config = dict(
    num_hidden_layers=8,
    hidden_size=256,
    num_attention_heads=4,
    num_key_value_heads=4,
    head_dim=64,
    intermediate_size=1024,
    vocab_size=4096,
    hidden_act='swiglu',
    norm='rmsnorm',
    norm_place='pre',
    norm_eps=1e-05,
    positions='rope',
    rope_theta=10000.0,
    rope_fraction=1.0,
    qk_norm=False,
    attn_scale=0.125,
    bias='none',
    tie_word_embeddings=True,
    parallel_block=False,
    init='normal',
    init_std_qkv=0.0283,
    init_std_o=0.0,
    init_std_up=0.0283,
    init_std_down=0.0,
    optimizer='soap_variant',
    learning_rate=0.00343,
    beta1=0.95,
    beta2=0.95,
    weight_decay=0.05,
    lr_head=0.00724,
    max_grad_norm=0.5,
    warmup_steps=200,
    schedule='wsd',
    decay_fraction=1.0,
    decay_shape='linear',
    final_lr_fraction=0.0,
    batch_tokens=65536,
    max_seq_len=512,
    doc_mask=True,
    train_tokens=410200000,
    max_steps=6260,
    dataset='wikipedia_en',
)
Each number is 50 + 12 x the weight over its row's rms, rounded and kept within 0 to 99. Layers, rows and columns count from 0. The size before them is the row's rms in percent of the matrix's.

# layer 4 MLP gate, 1024x256, rms 0.123, rows 302-309, columns 64-127
113:44 37 56 39 27 52 36 50 70 34 46 37 56 69 56 76 48 41 52 52 58 47 56 45 51 63 66 43 73 70 62 52 56 55 47 62 42 62 63 38 51 48 44 41 42 54 38 58 57 49 49 43 30 31 24 45 48 55 52 43 68 27 84 47
102:56 52 38 29 43 55 59 54 31 43 44 27 58 58 50 36 56 55 43 35 53 67 54 56 44 55 58 39 57 52 55 69 53 35 30 46 50 49 68 52 52 45 48 60 61 48 59 47 64 60 67 59 48 51 48 51 66 32 33 37 50 35 58 52
100:48 37 51 50 53 60 55 70 57 43 58 48 63 63 60 57 43 63 46 35 37 44 68 54 49 46 34 49 52 61 48 56 39 51 44 43 49 65 70 80 46 38 51 41 53 48 42 47 60 46 43 40 27 40 70 47 39 50 52 71 51 58 59 53
097:52 43 40 39 49 25 61 44 53 67 40 68 60 34 42 50 40 55 55 51 47 59 63 36 55 56 51 38 52 49 44 37 62 34 39 29 66 52 69 54 62 46 26 60 48 31 42 59 60 38 44 39 51 54 60 51 57 62 51 72 37 53 57 44
103:53 52 44 56 46 65 58 47 62 62 54 59 40 47 46 48 61 48 58 61 38 34 40 74 52 57 51 57 46 48 61 78 66 62 62 60 58 72 49 40 53 37 35 53 40 51 39 45 52 57 62 47 51 51 42 42 31 25 52 54 46 44 71 52
097:44 31 55 57 55 47 45 54 43 56 51 49 56 59 57 77 53 89 37 49 22 52 43 79 47 50 47 56 37 38 60 47 51 63 45 52 36 57 46 55 54 52 42 37 37 34 56 47 31 50 49 67 63 60 32 44 62 32 37 60 49 22 31 58
094:54 39 68 62 64 49 53 77 56 43 49 48 58 51 20 48 74 61 51 43 54 59 51 76 26 57 46 74 48 41 55 43 54 24 25 38 38 57 42 60 60 78 49 60 52 58 51 48 65 41 54 20 58 65 49 60 53 40 58 84 56 58 32 49
098:57 54 51 62 48 31 68 39 37 62 35 53 53 40 33 64 44 55 60 52 53 58 36 55 58 54 48 59 59 39 55 28 60 38 56 24 50 22 49 59 48 50 49 54 43 47 72 36 44 46 57 21 70 40 42 39 65 55 56 47 24 54 59 38
# layer 4 MLP up, 1024x256, rms 0.126, rows 302-308, columns 64-127
114:49 51 37 67 58 65 53 38 54 51 71 64 32 22 52 41 46 53 67 49 46 66 64 71 59 62 59 75 37 69 38 29 34 33 58 55 57 63 65 48 56 46 68 46 45 65 31 55 44 39 48 64 37 31 61 51 44 48 53 68 51 62 38 55
099:45 44 42 45 60 55 45 44 50 32 39 56 60 37 41 58 58 63 43 36 45 41 54 46 60 55 47 62 74 40 55 47 48 29 39 32 53 26 58 39 39 57 45 53 43 35 36 46 47 55 41 51 33 47 68 62 55 49 69 45 48 59 51 57
103:53 80 38 50 48 39 52 37 57 59 56 43 34 39 48 51 52 77 68 52 31 48 48 47 39 43 33 76 25 52 37 45 64 48 56 50 32 55 59 55 42 42 31 72 66 63 79 51 38 56 62 55 26 50 52 53 49 59 50 44 55 38 67 41
096:73 40 69 48 53 59 35 41 32 57 64 48 39 74 48 56 41 47 78 68 48 37 26 53 57 38 50 55 53 44 54 65 46 44 59 56 68 32 41 40 39 52 43 39 47 46 36 49 47 48 40 46 30 52 67 54 54 52 52 48 46 39 35 42
098:48 66 44 46 52 49 45 53 51 48 64 46 52 46 54 40 31 38 40 52 80 36 52 42 55 52 43 66 55 52 38 14 38 42 47 60 61 52 58 44 26 60 70 47 47 51 23 40 61 49 51 44 41 55 57 51 52 66 58 62 65 34 28 61
094:40 56 50 60 42 30 56 55 63 59 43 23 61 40 69 59 50 63 41 45 55 71 63 64 48 44 36 52 52 58 51 50 31 57 48 07 47 40 70 71 52 38 56 31 49 40 45 51 33 48 47 52 43 77 55 21 66 66 46 45 46 35 57 49
095:57 57 43 69 46 34 46 25 59 52 38 53 29 61 41 43 50 40 57 41 58 66 38 42 65 39 52 38 53 47 44 42 72 50 93 65 33 28 49 41 42 56 45 30 50 36 54 60 38 58 70 72 55 71 42 38 43 43 40 46 42 32 51 53
# layer 4 MLP down (transposed), 1024x256, rms 0.116, rows 302-308, columns 64-127
092:61 64 35 35 50 53 47 62 51 60 33 45 37 52 64 46 37 54 52 69 59 71 52 60 32 54 51 51 63 40 67 64 82 45 25 44 59 54 50 41 44 47 58 49 74 23 58 54 55 57 34 66 65 34 70 53 39 57 39 70 44 39 37 73
100:56 52 55 60 52 61 43 44 50 82 33 46 54 57 30 25 59 53 50 28 52 66 63 62 24 30 48 36 64 61 55 66 43 51 48 60 51 27 74 57 40 38 54 52 54 36 45 43 52 58 44 33 75 65 61 84 28 64 58 52 50 59 56 46
103:30 59 47 41 49 60 49 53 64 48 54 43 30 47 41 28 53 58 63 44 23 51 40 56 66 77 52 53 52 48 61 70 51 58 44 69 69 32 47 45 55 61 56 70 59 48 46 40 33 59 65 49 59 51 59 44 62 56 48 40 51 47 46 75
104:41 49 52 46 54 50 49 52 44 70 44 49 39 72 42 46 72 26 51 47 68 60 53 31 48 45 45 57 48 52 45 72 60 46 64 52 55 27 41 59 44 57 28 43 55 62 66 39 44 58 43 36 39 66 66 47 73 44 30 59 51 61 36 61
096:59 53 53 27 38 57 62 47 54 67 65 41 40 58 45 61 52 64 43 36 43 38 67 45 44 63 26 59 54 42 64 56 65 55 41 39 47 26 49 49 40 41 40 47 35 46 48 41 32 29 62 21 44 38 51 32 65 43 46 50 51 49 69 53
098:51 42 32 58 55 35 46 50 36 42 44 48 59 45 34 48 28 66 48 72 49 44 56 66 57 41 13 55 48 47 50 45 61 43 55 64 62 49 54 54 47 46 54 56 46 46 36 32 56 57 68 59 55 59 69 68 56 46 43 28 56 44 37 46
093:76 55 54 46 47 56 34 39 46 61 58 48 48 51 50 62 47 47 61 45 41 45 55 66 75 23 41 47 69 35 44 22 39 72 44 66 41 60 44 50 48 48 53 61 48 48 58 46 57 33 71 51 41 48 33 44 46 40 42 36 43 52 55 45